{
  "n_layer": 9,
  "d_model": 512,
  "n_head": 8,
  "n_kv_head": 8,
  "head_dim": 64,
  "d_mlp": 768,
  "vocab_size": 11576,
  "activation": "swiglu",
  "norm": "rmsnorm",
  "norm_place": "pre",
  "norm_eps": 1e-06,
  "positions": "rope",
  "rope_base": 500000.0,
  "rope_fraction": 1.0,
  "qk_norm": false,
  "attn_scale": 0.125,
  "bias": "none",
  "tie_embeddings": false,
  "parallel_block": false,
  "init": "normal",
  "init_std_qkv": 0.0278,
  "init_std_o": 0.00656,
  "init_std_up": 0.0278,
  "init_std_down": 0.00656,
  "optimizer": "muon_variant",
  "lr": 0.011,
  "lr_mult_o": 4.0,
  "beta1": 0.9,
  "lr_head": 0.00473,
  "grad_clip": 0.5,
  "warmup_steps": 200,
  "schedule": "wsd",
  "decay_fraction": 0.75,
  "decay_shape": "linear",
  "final_lr_fraction": 0.1,
  "batch_tokens": 32768,
  "seq_len": 1024,
  "doc_mask": true,
  "train_tokens": 431800000,
  "steps": 13178,
  "dataset": "wikipedia_en"
}
Each number is 128 + 24 x the weight over its row's rms, rounded and kept within 0 to 255. Layers, rows and columns count from 0. Numbers have three digits each. The size before them is the row's rms in percent of the matrix's.

# layer 5 MLP up, 768x512, rms 0.121, rows 58-94, columns 128-255
082:104103145138124154145124126117112160109102119083151151131107153145139159101147158129093126123137132130103116110166145117114200158092106112106142148145102113091095115164152147122136133133121176150140168132122091099152114156150117145167170121122140129105144113070111146106147085121129135184143174148115152117132097142084124153091125132155130164150163155118115144124123132119135161116143
102:141165154124131124125127135115103140138177155113110126168134136173123130147085132139140137137144140090121141117150106147123138098125119124064158157121143175133102097148129122115158178132123121149113091121156141151118127094128144145197158116125136115095103158084082129111113144122137103158153097131144143125164115144089132114124167111141105102182095149157127140152236143109104089121147
098:144177145126107101100109153104098129143116107173115132164157131121127124142111105130173122137116097145169129138109159149161120108141091169113153141139122148140110132150155115157141139135125148126089149149145148124145117174118125175096108123136151143166139107118101132115116091142131121162101117122134094114142142068144131150139139107150118186136126132118185145115131150155139110099142
097:133132157090129109158131134130129131137091120131111123140161134101129120080148147111144162085151111136135167143138074132143082119130153164118123133154148149136132162132177115138141145126106135166138140095142090138084106069149153128124123130074107095148166129076158119163150181096115099126155076133115135120146149122140128136129165116151127106116123102117121124113133092117122145106187
097:114122105114141132086141123112139122150148099089113145104076124126099119130061085157076135145169135129132140137140142130137105124107117104064160134123178137122120129147143141146111148098179104136115106140154146140160184085137142115166148098111106146112138111072192140149108114112113103125139143096129154148111136169115088137143099109180122121133096143159095122160117147099125123101123
105:158135116145131104105112157148126107134128119095108119140108174119083082122169108116158111107148105130100133174109100124133145154162171106161121096161122177153114111135129100157160123143161156085126154142134120103115123124131120122089125127119151144114148118129103112137143140089124088148100139106143098158124161130133130160112145095164125097156129062130144152091124129066147202086127
097:151132138129114123128089123157115098128091142123101120103083096129112151181162115102128099132110128136142182104146170117170145132102101096139133175172146140145108148091110132129128108106093136167180106146120131109120115086160090095115140124123126138089117150126128119096146104152150125125145121175094127118147152095146114126129132125113073141104115118120115137138109110097155111147141
100:115143160162142162097134147103115140164147171121146110113117165091171122132157095136120110100153073137135089159105139138101159119143156161100125142137171160094099169121111106129130163157095118152129124152135105122136144158137126155160157130163157096123093142179108084181141158120150118118090106133130110104178105161181127139132091097119151111132111124152118129157167147143090108178128
098:080131113100160111152132134132124155112124103151121085129101137109153115116136133075122122128141148163184133104131081151153099112146117152099130140119137110128108104114116146109132131126145135112162117163076151127144124107079104111122074118158151120125156113073150111100133120135128141167126159092106105111140129165125177117111126117106157138093123144140130086155136121124105109100130
096:116144149182122087105072107115122110125104145121141107092151171080136116123108121079131127132144136142154190139127172094166136152135176132131135094135132135151135120130149110142151097098154124085129129131096153123147150139187153078085147131111117161136116128109102106124140177182155170078075170081100189133111122117160154126089089172142087151116093148148107159148168090140117146102111
104:093132114066129144136126125149135187113107123133110115154135121101139146148116136101122130145146122138155148124157131127135143139148147153122114132097120125115120140149101143137112123102167130151078163151131140155116127147108103108096145147098142140123141121119080095140155103129167136108112141124093101164152108083119159132136130131139131122123139144107127098175104139119064155130130
105:141129166134147103177133077109157155169123098143112133100160100151151093140148174166132148178109106166124129084120128116149113178148139163125139110099125140152094097089118098119096145120101118108118120097118124110138148132186118132128136122144116164154137111149114182120130115144132111103126128124097167115086129100137144162149144120111098164118134181169120130089110123118144115087124
105:161112073154145098122144135183127087141111098113086116139145142121106082180128116099130119102097116157141137136119133151119120164075142108115101108088122140129122147124094166131086160138146124114125095114166163126151109090131134136146118137120122089134145118139078146086162120126130150127133141118095083115097148133110148086160100077112117141129143136101161127097162120152074139112091
103:147110133108156111139068139124143155123177121122125117132137150133164089142108101104135158101138130143161138105137152110103133093109141106150152176131135121157124153116161131133121128119164101144144104137115148112125118119139138116184135144122098157141141100085107180123148143105132130090157096106138102182153123101129098136126165161138147133150145096167125129131127084113130119167131
110:098081146118152138169119116090130112125121104134187113146110088120113137099112114141146173139079126088073138153130101136108094084131164100129118140141105130132140105101144128134120111102138166130137155151120111150100131144148112124108138089129155104128117103106124112111094164126084202112110117120121139153164104139100151103115127140119130136129107172100121146082119094114100153163091
097:153152127119136153116110129131089151131088117144099135116093110133113126130111117151129114141161120177165149137136179152137137127130166098135141111105120118096113146142159075164159108119143116157116106109119145168127132115136118129138111126098100132112116136136103104134111139143144109109133137126097142136147160136121154177108115122144151106136172115106165157141107148116148156120130
096:119125104165128109111137171158132124115126144157108121103123100130085136126117130068134126113133109109144150094116129133140106091119115154103135128145119157145097125123156117070167151136133124129152109177154148103121169141132106127087136166133092181119113086135143114141138137103145113111143098142147134104162104076129133136114117100188101179106158114118123102115084144146099136183149
099:133106139110113136181101081148099153100167104104151099152134121126146164115150138132123071155109155129136133106126128119137117070149143136141119112096130130118157125146135132110137118125141181098094124112124163159131139122053135119181115114149141129146165139164160176073135104086155105100090150153112123147183117097102143115141163134113166113157113150134095107115107135110105139107121
103:140143152096129127099151124091140153101155076133153127096146098149117118181123147161150184124141090154101146120092092144139083125122147136089122130101151160127150126126122118130125133155138123148091142132147115150141081083118132097128110176136121139129124132129133198112179160146095135122137133161158139123118189136149112143133146091119101149149113139068171150121117119088138141099121
100:113135120142091106161117131160090142158131143146135168143117122107108099111179125137137155113160117115139169131137151158113123159157119126135118122122176065100117119164107123131144122097126102148125089084159105121125127133163154129143134155103108134106143113160138127136110130142118107125167151091155111138121106114179154103121134071143151138110104120104069103097105175120141177165125
100:119133118131088083127143120131105146115122116135148122099104129147165134112151137125134132160138165127138143126089105143156150152156158116127094119111100113126147165116127171158111112098115170146124167152129082106131158114166122121136088126140129160139150150138117095162121188147166163139109163156128161147127121127127151165109120151177102161107083087102133101141157110138152111115111
095:118087126097144118084090114137131113134147144155143122142107151134128160100175112126101163130131172143117145144156173114117137117121130100147142114123150148097151148135093111110159187120120164142092159105173147120148106135079176136136152101166163146129143103154115094119151121136149101144116140122123149178148144142176152153166160083143100138107148129141153107117083118154153168138121
100:098111164105113136138136137178083117109100150124114132118133133123076158123101133127106141114111083126110129165138111128109115154098092115164136121127162096133117106167157125122148152088119085111143135090134158158154128098172101152124104145112117130104118138147099139132177158144137107095174151107115145110140147161102164132108139133142132118115153135127115150138057172132073114163153
105:094111122106153082156086126126091139137125135111163145154119134129152149108144149112170125171128133178121143164124136135100127125193132143141075189137105105101113134119147114088121110115146093150118117158057135141106098111110148144131127121144141148148152123102156095158146154112103109122094116149136123128136113151158120104112112124129108146121133162135116100136156140128132126152099
096:084151146046128138152169122166134133127144145161144130123087133142092145132141140140135164133156154131116144113137135132096081139134156114099146111120114125156116133096095135164109123099147158086167108110116132109079130131127164105099135135150113129113153076181127153098118119132179147144139198138109135116097129161124152117108140127152103134132109115071137127149141104111143168107124
093:135132153139110108135165079130118150092146139089175101102138131090138130123145158123100140141174114137119192094129152113141091139119111116138143126102136144119172141139127125128109074076151122086128107104163116136106143108114127093106151115144164116126109123119164112095141103140147087147133121121134089092064076143115132157151147077166097115107141098142144140112112139112165159113140
107:111161152127144109125134077089102145103112162179085133139111107134130096124148116112130146128118122137145136150131146128086185121112131130113124174080110083130104158152137077141104125071101175133156133133101177110168162146088155120144075155123124113117134103149154065124097108126091115136136132099123116141120121132116149139163118186116151171124149127124115121148106148123114141157160
096:129127120163107160106127143121065098129128144116141113123114098147108168121114121128160160121150145164146120189116138110088111102116098145063161166118150109122110119124099099165149085144125122128124113182152088132109144079202100153131137121103096111095165079122084139136120150117112125164110089141117125142146109153127105122145106145124123145165123138127078153107175134100171094143145
094:118165175115131155162131110101126105130129168122150109157140132128086107144129094114107121114124125146121137137127119158134093174104108149122095114128170119125098117151133146140126104139149148100149125148088116104132121131171134126151102093158149134125114179086158093131172126083141114117181107115154132104101160119134169073108151134137110118131131120131097099117150126092158139124152
104:139114099142151106111179113084128131143078159134104089104119146135100128127105105080132137138169130117102128111114116100150096107142146149161113131104111126129117148121133142107141126153170158126155122120136171146136141091142096095128117157111126151140146091163096109129147055115118108158148115104126115132093107141155121162107134148123089135143147118117132127127145149140091137131143
096:102134103129151129147099139112110145117140136114141099126056073091152105142144145155129134159106132141098087130136139113158130129182076111101105109087130112132117164079113128143112128119134087128117124114159145111115112144143129117128144159144089140121110107137117094085152108116132149144131093171113117150118127130115109139131085146115098129161114146132152164128120100140114108161099
097:105149113106171130141168121147042111109092108124124106111134144087126098090157105149124134121153154108123171148123127062109122108101113158148132136126138107142110144101143145145131145105084123123150132142126218098117139139127096117124143137160130114129123140177139164126135123085144138168117139072139135117095133107052110143145158103121088123117161093119129113136157091154113149074147
104:123125122109117169096130144129151120138120116100121107088133144137141120127134129139127124110122155137115105119119130131146117125104130112115102114104129137122091159142143192090079126135141131111132137118113103115111121069164094144110104114161157114085116189119121128133110122082085063106124121163113099119145154110082136099121144128104079122148141127089071120134121159144149109144143
094:174134125147127175141102155107120139148144081156124123087101136088121136133114113118128135116136112113116141107118154087139169128142153147157090110144152111130087176085139084147120141072106113101102135150171125103117126126141126140120145151132082139154100130145123085120108123120151106167142136144120117134107107124154080177141124129098158132120132128119111132089097199094138121088087
093:109141109134137128088099098135138146131087122117142154143194141124184138089140141136130161156121133103108109146124127122112133105097122113099142127118135094113126120090146118143126105114153151120135128119156153165111148146114168142100126148176161124150169157146122145131121124148082125122116167146162117150133142146058109128155154162129112117081172156107140128135115140134107106144099
095:137114124147104168124098103120096147134139170100159161112136160144101154100152075161077103104157084090106122131115148128140146108126107126083124175138140167136153120145121168093095112160117121166134142092097150110169134109158141134070100129110118134128118094127105154146139120131109131103133110104134127156120129138171126119144122141131145140122124106114157113156124114138105154124158
101:135145127120096100119144153167126176103130108154143078112110106147120108121119142095145133119104158114132158066152098127141144129152116169135102122108134159139162146158129091127155141116083151155132131111139059104136100100092130160066122119106115044146133149102088123104138144129119193142139157124088123094093102130169140183105137108112137131101129136147172101098155128145179154140108
# layer 5 MLP down (transposed), 768x512, rms 0.0904, rows 58-93, columns 128-255
082:110116092081095163111108098093126084132103146164126135119147104184106121147124137116143161144128155106136115150125133143135135136110153113129081115123141115169114082145137127107076121134101119064103135140155139119144131162113113140112124150137156149177120141120132150142127097133145132078149109117137156144137116152133121086133141119090120074084122115162142095096172162147135115126148
101:179128092099147128130145191112161123111115158136134058098110130135110136121125156112156133148138115096107147109136125166128118119141122090118171123114154160130124145146090130141141171130137126136116111135115127148123131112141153165131144137164134151145123159102108095096095121173134116115147114138154119073128172156128155107148084123145120167168118155101115169149156172143099116149133
095:083161134125117140159123149068110105168146122108107108137119118161146135121140150101123114096113097118114135129159128108117124131134125152101141138137134136112118088143157127091142137133127138102146119113145105102138157143141132105140133141139155083154139185115121123141147161134121133158114126108103149107131168147111089135118107168126139147160109084107146119084116143099121093092089
100:168142143107149115133118133173086167155141110046181182118159077169119139116151094146119116074165109124094155115115154138127160100134111129122127162134142175114107156104116125133133152150109126132127179156099120134146133110133150114140138077119127127148146154136110123134148152161107137174113116127136104128110103156067134129108148148145151104147137137157169098102125173155081093173163
094:141128128130145134097146109131068096156131099098108120149140167078141130165080133129104121147138129139154114133108135096124099129165143097094152106130118163149112122157158167134079141116138090131174166117121148140127115159119150139134103093120114141098092133102131147170089116131138124108137172120098154116081127151136139117109133127168117090138171086165119126132147134117113111116121
103:111147141114129120120100139145124102133121153111120174148125117111083146109162085083124100107152111115109132071132106120133150130108171143100147156146144108157088111150137122100165110108127114117091152124109121090146179127149150129111121107137137130103123106118095164142127158104082135135166118188116123162122159171152104133106145158151147145104126093127154120093112140106134173096148
100:126136111150102160139178142142137106123117103143186108089106140121161103116155115142142128152151127122132114182112097157143128156135165118105109081175180138136117131099171161133124168198138138156130134129120135168123113134135134113107132109115100113176135128106115150168113144121085120093165133129101091143130129125143140116134170128123158163073144129163110115115181138090118115145136
101:113169120106133132133134142147094126124132147146174116165134138108112099159112096125166091125136117135146101132148095125116133095094114136118085123118139112117084147121105134146147161114116100094128138132104114156129125117133140102134120083135118164105106171143152106142085092128110151115121117121146124121149132134139107156097127079069146104147135118137098136131127144140129107163140
099:095143113081093129121106138115131154104102118132147114152102079124100123129153165134078124116101096133125109092165150113136129134174131107132154121116123114141143172137094148116125098106133130154121138137131134101097131098125118172143061140171147120145166086065109110107133160133129136119120136135167155111088162125167094103092147131082157145109124136136129108116119113159140135128141
100:166157125090097152108138158115114150169103132155132114126156150128114109130139119104121174111146115175112126140069113120105165155111148149165145123107087186129142120162101164178155122130140119111124180134156127097161074138162147136136157158122095143169156125130116139159157153172117185128126165054112132067098178116128157098103105127131101108117174112101132156114147120169125130126118
102:194129166119166133136134117095137125117106139149065113130098123137124153135141108116115095179117121130136081122131065114139095135118096123136139170149130098111131133108120134057126126151125143121112113136136107107101106108142166154098129123063124118101111118128108110094139113123135109104136139128077180106123132112090151098083115123137135101131133160109108148144151155128157198125122
103:095150168127138121156161130133132166120108132136144184135182121092157079146132125126164145103128117106129140120189144118098111096177136120117118093106126144093107141131142144127111153059142151118074144104133114160083146136173127157110133116172133132144129138133122138126143111115137160150160109115099170115129125108157138137167122140118107129141135090149131126138096152086169148120104
104:162162113143128075110114095149125142130109144144137102084122167098130077167145142104179145139112166140123133127133128077105145184181151157137161099087149086153124141122113114127119117149143147106133164094155142078176157138138156126125176139126170141142119132120102129119142090128160143097120148110121129171126190072132181110127126116141102124111101126124129129082127104152130153133126
102:091093167144135130144119129120133141157115194132121084095116136106127161105167111121162139125134137142181107073115173115112121112140148157140134112097118127146121127126117150132109154128104054165095110125115132108111116116150126074149128108153146085165181094101122129159147123110149158112117122156108123169109116135104109115135133115125143093135124119115105120174124145179156131124104
106:122116151133104132127155147117108090153165102104128159143128102068148155147138151092116110111119176134093137188157143125124102102129130104143159135161118144145142130134133114142117091117140141099120152162135134131059142110132170099112127069138078120147059152136102096120117165136150143100104128118075132126084119131112144115143131136105128145167133154128112116098136122129103100153090
099:116095117122125126118117097160097134154111147095146120135141125157133152112159056132138118147107133128139092154100122166157104111164088155124117128104124111107139136121120149112193091132150121116103090178103151107117102149102104109089156153130096120132135144127155104126126120144130131119108103118084124116102156104148135163104147110110076094134148143136094146083164166124147118155134
099:108164137141138084153155128117130105120116126124138159101107110123134141158125160094154088160098101082121109142129104135118109139129133157087097144143138147148113111123163121129151188195137124114140148125106122116149101108088121113116108146147116182119101129130158150135130091134119165065111090113102164158131091120096115129164129142126128130137149129139127117151165125120125125122101
097:073101084139118106153109156169137138123108120124092153125084099140116137127117120152118095121125110132101094112151097165110127130108102140150110147059146157108129136141134153130112066123147168129108159116135133117121115126163098109154123150157118116120105145138154150101120121122127142127143109137096173104141085102135150106173170106121107123149135086143115107143149156162128075142125
102:170113159135118114165158144104144178115123097123166156139121146135082104165150144131151150129150112183139124127128134159139120101124156106121103119174149131094144164169112118140080147118143082149065081111130160095101125104137104093119123149097097162112141126134094141122112117127137081168113137108137150127143120127109156140153141144113133168160135106112159163138135176115137114127130
099:089141093091117139133138127124142127176106147127146134155158121095148117149158146156097177124157152117125160163136190169140120140130156125131138108128114077157115105132151181161148161105152111097103059148129089170152086119142121115161090118111132156114094125126111130092142100149124114151157164181157119164126126137142131065129116074127131155125133108145137118146105150129172109134122
100:149095146141124135116129123127140134132129155138154133096118139160115127144112155122147165162091082104114115115107132132139110154129156152146138101133125071094140146118146132157129114177156136128142198125130102156140089129090132161136119106158110145148120127135148128171111123127183120154112112118125125135146117137164113120131140111095128119107073096076119147109126163136139104097121
099:119127141107119113132138132127172125101097152149118118117175127145123114130140124133082127119142123112085108130149138112100126100107122185119108150122190200144104112108146103125108153150109109090137177121111130117150131162152122115156114115113133106137096127130121098146135146110133148147141132123134113124138115122139163144106156133101119116166097155130131106120165132134123058076150
103:131135117118098119143125135153130091108115118121162090088123107155085110101093127106122159120131122104109130149096147122127157124129098150134163149162114124134126093118117145120106103128114148130118093125109129131139094138140075117109124141116134157145124109114110154116135151149105134150137116116073131112132115120120100126108125164130125132121134133142098121115143161136140126142134
101:124098130124160135115110122086127130096118147150109155132069154081107171160096103101106111106127089150118125144109163148130090128157154140120115134126101145094175126086129141128154156172082111118147141118140097154117128113142143137132126121105134141112192102133125092117111154135141122102109165101144141101126129113145126082110109127134084141093118129154118138134143118154127091172098
097:101163191119165105137117096142133118138153123113118113132164141128159073087112112146114114133131164133147128156167118095136153108131099190094148128104167126124111167129135146090126102118116117083145127126130175108088138116103078127121107088133112080115136129118135093113129151109134147158121169132146155108131082141121114095113060102080095122144098094118070187131123150104120092114154
100:143110123140152135154149109128128114129071138122130093140156125128154120172123134104135104110129111127124137150155116102107140158123117102105135112107102136108107147126153115123144133118130106137161132130121164150126135083120147112082166122162098137133119093095116137155145149135110130136119100159141105144128102151116130142138111110145147143139112110128121155120122133152105096124094
106:085119099142140110131144142129114129115112123128104126137148122095091107105139154130176117117104134173148164131100138167125178114133110082109152143122098082157105103158150094128117121128125139142123110165135133143112143147064108070125123123136124111127113128074131119134122116162157082109105126114113089095183091118130132150128118122160146148114123136131149124126144200079118107185180
100:141134145128149110124100166157140176128098138154130107131148113106131128146131073137103141106097164130202125140112139153173172129109139148090129165111127144130118139133150141142156110136146159147114122106109084152101118143145099146177096129117149118090153126130096128128150116156129124143203136091079128122178165146134161204150138135145112142111141145135128119132163151094128141145102
100:094064123099145106119128149139142118175121126116136137150132133133148162182131128093107153098128180147134153135144117116143110130070125098134150100140145154158145110100131115103119208118114106115120108111083119160086104146094145148135096122172108121178152146131108145079095158146153098130132114154123134098104114129111089100144075074174172125145092145099134105138165128167153133128135
102:126127124139135161134140106166130110148126118118138091162127195110145135108138130109113136112125136131118156133130176127100114120120086128138134109153102122132194103090106108113169127133147107153134138155071128155109118148149148128153140107165114112140132153130130106123105114127142129142126090141132136108114123130184185106107086135099146107124173126065135144119087144135133117126174
095:158139123118132126131141152107143135109145102145138110133107120125109114133174115150093131131139103116108122167141152144159112055137158150092112123083125103137114090146137129164118153124108151145099118113175112115133058075120130109099121107132084143127115152187152149119119113123150175163143147097171156106171108131107112171125120098110152078097107123163131142113109143126151135119120
101:179160127101115065145131160132104134101081120117125127136125147054140164135170166101136111141089166105123149113117154126127113136064123183122123131125135121125105116099123158125123143113133100151112099110120151101132133144149138135112116131146172146146139118145111098116122154111128130149136139124106160122126148091109137172095092149133081135158146111146132139141106143105137105127112
103:102149120136173133105072072126173166128151093122139141098164128152140136203114134130166129118147116134137146113105086106145106168111116112121127142121127093133140098138139120120091109123130132113107149126113163117174076106142118136118133117134107119112159124122136146178129144113100127114150108122081112121166156098124075137119154089142164131140166133082110118143143145126108078104120
097:127122116148132195147166108156167159155145124098119152173151183142155121138130130102119131151148147131152158103130124138165118113062126045120135110144149121162124140121125109124133125121158149099147125124087130133126142110137140127110122132125122127127085144166116122117158135106146106065128145101110148093156116125159130119134132107140124157133120149157118150125124117155130100117168
095:115126069129114120144149161165105133133109126094116097094126135104147138121102126163133125158117122104150103096113122115141124139154095104089108127113078142110132123103143130145132132137128136112148076125137129123132117099134123103135129132092181118121146105139179105096104131148097147119097112102099114139137085113125107155137162137133135123131119118099083089141123170158145152142153
099:101161154150134103152139138131148136125120143121120137155180162161127147137175092120122156122123142100094109146134147149158128134121122138143116132161159136129117138135176124133148127147088115115139102107133124131119095158085167110149142119128133122098157097088128126163175112118132110170169114149104118124118140141123107123112152140152172187212127093151118097100141074108161135120116
# layer 5 MLP gate, 768x512, rms 0.112, rows 59-94, columns 128-255
097:131154167079088102148119169102090085123103092114110128118107115116130138186107129127165118147193167093096045137136136111076079133169124125165128130127122112134130098141126116116089121152134086149093122146141193154111131093117124110098105093119139137151148129110192107150146117066102153144146115123103128134128122120115134133153136089121152138142150115117172080108166135155141148150124
098:095117081131108127113131126147153137131136113150102152124143129138141141090119103166169087126142103139123155128100162138111122155143119140161178140109112149121152108119142150090126145170123118091160090138123137152136153149111145143162073109158141138112175152114119165121171141102107137127108066096123093096155151129129141140134118118134121145128105120173133081139143117123115137173127
100:129118129139140112118131073126126128121147124143107142142070125130100105142138137128135135122085130145135119090123128133144135139159136118127111084109109120156162100123116109154129108132121128110145143171129101068144150105070111147183122145096133147118093123130135104097141170134100158086112133160142155123143134123109138138149196114121162144089146118096138140111130139151131157070158
094:129097106132132133114110135112132115160107101139099083117114141094118163117150130160123146136172139127120097111152152146111131141130121087147148097152110074168130132130111125083126152120144138177150123084138144120083104125102140133136120087113113132132080172125141126132132112102143162100146146147107114172098116155115106116159131090155075133114160107113112157125165104111140092102142
101:135129148098101129152120139114148163123134129108109136153130073144112161088093134113098157155127163137135106072116163126124154113106102113154143149114130147108140131170096105128119100142117131146104125159108100143164138104126157106122131150149126149130110092096144143098129136152151158126181097125143114171126156133132150086136102087136112144094129136158140150133133085148146160177092
098:131118126152073152162112124162133110063110165092137091103123088096161189152092124118131148129102099122136078126133177072116120133112119145093095110160137088099098148125124164134124102135138185130148096119097140150113169125102123141138143131147123131189117134132153139109070142142148104136117142120129127163133124127140150104150143124122107122107149115153147114155098075158131124099119
103:148134154122152099146225097132155130140134135154144142108102123103134162162157145117142140155155168128134098095151151113153142161089120138115118138161129156119142087162127132090118104114164122116120167107111144132107095147107143168142129122119123141156164121129140123109120158116133161153157122114060081095101159121086120134153142137136120147142167120108115136120127107142152110076121
093:142116139141112152163117151127110170146098133128128132099125151133105171140125138150175136137172144128111113122130159077124119158104095117115134115126131145135120101130147110110130135132141168130160082124114107107102160146089118141133098107170133108136102118142121130129100075139177098158107140169122111109144127127147112132133128063124146137064130106177154127110135152150180124139139
095:120147104108151129119115127163148162107112114126105137144131126075106089110112135115107165094122135166174074116135123125143140132092139142091106109072129102148096122158165130095130155138104130150096080165101163106110158172121122154136130129152161109121091091127104071121138118113161148143190179131121142059113117138142149127104153103113174120107141122094142112161141120096123144076091
102:160127135103141118159111122120098148101120126101105159180144128116138111069163173123168128157116120130142114123158119120111118122092150140098138159117137105150159152137097137110088120128108092144092124162131126141118113129128115142135127094077087152123131096138089129093136122106143145121149097168111111164159143102098144097109117140161136110099096172107085176144124145157147139154128
108:166141056156120126100130128132116110122139102045120115111126140117125140110142108132095095141156180145168144134071093098131185111130164114140076128155128163162102128096127122128128094131131119082139099133111128119140106092100168147127167158087107102101106097167133146157077158144110124118132106140128086139142127176080083122114172132152104134164132134148153119154179141145117123139124
108:135130118118135096148118129138110161108126142083140130118092181135132143156129125159136115114188124161141115127117052171106138120109129143142159173128111142129103169138082146072091143139113120122149110139141128111156117109116175146195131154079106157109096090087133093129143131145112137105122153126131096120145133102165120089156135131142142148133121138115171129127166114133117117141088
100:126152167097123085105124183152086119117072099111151111092114140155155147105101139140176129125147149122130128127158169115092157124102121140111151095144105121141114110142136119090119152098118099127107139105171111124149128137186118097140099101134152112147139089128135119150121139141137130127099118108082106120155146166143110124118171117128097111149143123156105086145149098125107138108172
103:131102105142132130150135128152144133130130153161118118127142113174182124098146108115134119137096097085101083113112103160132116158134121112092139129141116108118160099125111182105115150140155130165149149144150159153112153137140155083118133140150152149143130152118138100138133126131083117131118167118063098137164130132090137133141169157139105133116120154172139091136124091105148150152118
095:150098109140117115112119128112105164109129108114103141180109101183111117119098073163123116140165088141128130153131145122136161130145148150126162116091115101126139103191110112108162145076128115120126158169112118153167096108149139117136131124114110121141131125163100118162129148111093156115137118167129142165132134143126102131131082142153115080116131131120111110165149121058161098139133
099:107105112128108158062102170107099137176112131107078113133126140131097132135159083167135149145121113119125146119143149146148165124129123120149152107189090116129099132152098077148141184135136126122136094152099113111133087125129101122121141124138096096134127142113116103102144106140131100095101109140134147119108130133136114154145094110119088133139133139142126143136096124109114116111127
095:147134113127111145132168110127111151160145161119119122157139125084166113149130103104128098101175125107166136148145120100103154115091132133119095105161151119151081140119165143126163170175151062169111128144141151141138118120186129101107098177127165117133157115116103114150120146126142106131158172120148100162126137109139084147141120111144118107087118117132170109143114091110154162173120
101:137142112135100131126095090128117110125075130123123104137146151093177084069135083118108132169144138107142167107165105128123121141130175139150129192133165105117140138160177128153135095157146126087151160125096116149153139119113141120122142118138132136145153114075153133103102105104128145146129146171127142135136094158142103150151109152146125139145123127133110101131079162126152114174178
097:136136107074079108147112111109119104172124166121126113157143114150145112120144170105134152133098172140142153124080133150079114111163131104122120121115132107156132119163122139123133081099133125147090112125135116133188096135141080148129156156099107159147164130087107113139132111126165128166153125159102104136124128124131116118103133121163129122106099121137064137108137127126110143158133
101:156143155127107106159160136156136143141101129074140097153129137157107130105141129118160132129097114137142138140121106125078119140108095103155156133112132145141089134161124127150115128123112133107145119110102166101125149145120126103116187134085118125126139112112149102104139145110132200140180171139113111106137149124134122132136137152129096084155145157100136112098117112112126116097157
099:087119132107114126126095119128115124135169132123117147148189121129123099103130129113107096129113100162125088162143151123118106138092105143046177086142129189083122079120133147100128157100139153149129146124134110105097094166157135113171139117136136085114081148085118108123127220161134164136136130084143126163136127092119119175129094156093131135084127114153154132108146114148141102124141
099:153094150200116152158138156122122133103164105137125114105111149124137142135144102104169142098104102109130158103123088147173156108134107132107134155101130128149071100132111139094069125115100135149137150142108124122132097138149120127115125110134126103077147108172123136110141148115131096106121076119127122135083075157121119106140139154090131091137129115114136092170102159126141138142122
099:117131149121141131142161127118132100103113158110079134096123104161152114093123108144150154121067150151127144126138125109122152153141123114113117123108165119114119113150143144095111110144109141098166140125131131160156104058132111075101092112153097174123138116096141126130120121108101140120119137161175114129141155106167120163156121162118147142105138108137158122148110058153135130127158
094:128122120139073155129110144142115085169126169142135153122126137109153137122137140116134125120093181164157138139115161125095120097086155098176139132132112142131064130141150108142132118168084158159087180168165086152160104109113132144128141176121150131091162161123110112064131143085093127100122107117136103148139117138078129110132171089139134134108157143086140162116156111186127128151150
094:091184105131115143095115124127132137142150106164133116105156144136151130109152069147113124077130103131125077140127090090163146089132163150128104089126137144101109112119117115140120108102128105140153179133083146105137132109144145146165073153139142168186130123140148144142134097137152125103126119135145090121132117101109165100133116119132122096144145155139140152112164129124142143141136
105:080127138125145128139133134131104139129131172103100163143089113141136123117153070109097106097127093123130138111116149129113145142142122169115178118182117110159152108096176133116141163129096168118127077079114109084097128107118114098150115148142132095153105099119158126162117125122134101133132121150151158101144125132125135130097129100138106178095128145128107161158126164085116130115176
098:128120173101116112101158159103142131119121147147111129152150086114115145140117159136128120080139173120112120092108063109119089106154163133161088119143151126111134111147098104142113143139132152138088093115119131123139108106118144085099155128104110125104053142146172142128125105123090102065083145145162123090126137146119152111119141122099141138166145155129134127129134123142107130103130
108:096108148114091086142128151148145131127130099123134150156130130141138135171127125139145129116131146155122095123104124134132124137115105127103128140105131098139145082179134134088116170144125131129093171169110115153118139163135141176096115161133127128176162150128124164129108134183142120132155118145131076109110145166085113109137116117176139128142105146131172104120110106170143132112156
099:136128139120122071147119095193112146102103126146132150133113106157121124108174136106158126133120130107126124136107112129143112137130127097113145128086131110131098140167165143117089125168148155120129131135147135139108119112090125123151155134126125163141124114130125180045131146142113168153125157139126098141128153140096154121107148111125189117140145131138146108154148088121096103134184
097:191127154105172133138111118121089168138135158103121138167103157114132145089139142164160134100111117125163096150163127116153113137093110112100112080125164158113083139151123142114108189103139113124104108116124133136098123104127139130121120188109107126078113101156104099139119106148130170154123135143117113151131166136135131120146102123133161150124107131125145112126135097114169144054136
101:133143137143134124090110113090098112142128134153092138126133145124108142101120094176165153126152146097138129107078075126130167160076125139181088145141103133134116133187161150108146091061129089132156136095133107169099115120137117127149116133100066107089120121118120125164131117139085133143103177146141136127114160130105130142105125157129150139119103174139087119149116078104110152106123
102:152112113128148120102144129120101114149094141155114141112114166111105150073124126127160152146115145164138136084123136137136161165118139125167118120147108104116143154128132123188132130093155132134083139129106097099142117142116137142099149161181160129149125134149137176133119147129140149105119144112095150110132134111139088146151134132123149145111137118114148113116125130100105127038168
094:105142127141113147100111131113131120117117148117099146131120136131113138176149150163195143165157087127130116167100071089107146140123169142119157187140163160142096103105125129123111122143139132139199152132171112136112141095103114122109132116102142109087112128118132135119095123120131127121148129140150110143155105096112118127120133125103133119095142102131117138158122101145137139103159
097:157144121109141083159125128208143082128132129136127151171160095126146114129136162086129132137110103114137127111132153111147118135111129137114144115168128112104153099113132123110105167154165148115097136134149107121168156131127155112119097147185103100162129092154125150097096113106135112124111119104147125090108122106177138096125103127085132134151135161114152072127138138140128126144127
099:123163119127132149128129122124132126159120162101138096123183158151133132147136134111156144099127128139136141114078108115137141110141141131150112166127149118113110139177112127155149127142151124151110134104139110151101112105117143108153129153132122163121118108164120118091130107105097178107160123111105130146114135104131100120145096094141165143161144133133133112135133127148099197123110
095:112124106107124123129160131131109127139165117120124146116104132142116130122102117106163139133161137146148135136133149152134148155116125094131190143152118096157110097135173124107116099099149134128129083165108100164163137121127132112121117084122135122123141134143135138126112125149169115124111163165108134149128173120118105137203114142112135148176121131094100113131138128117137124113121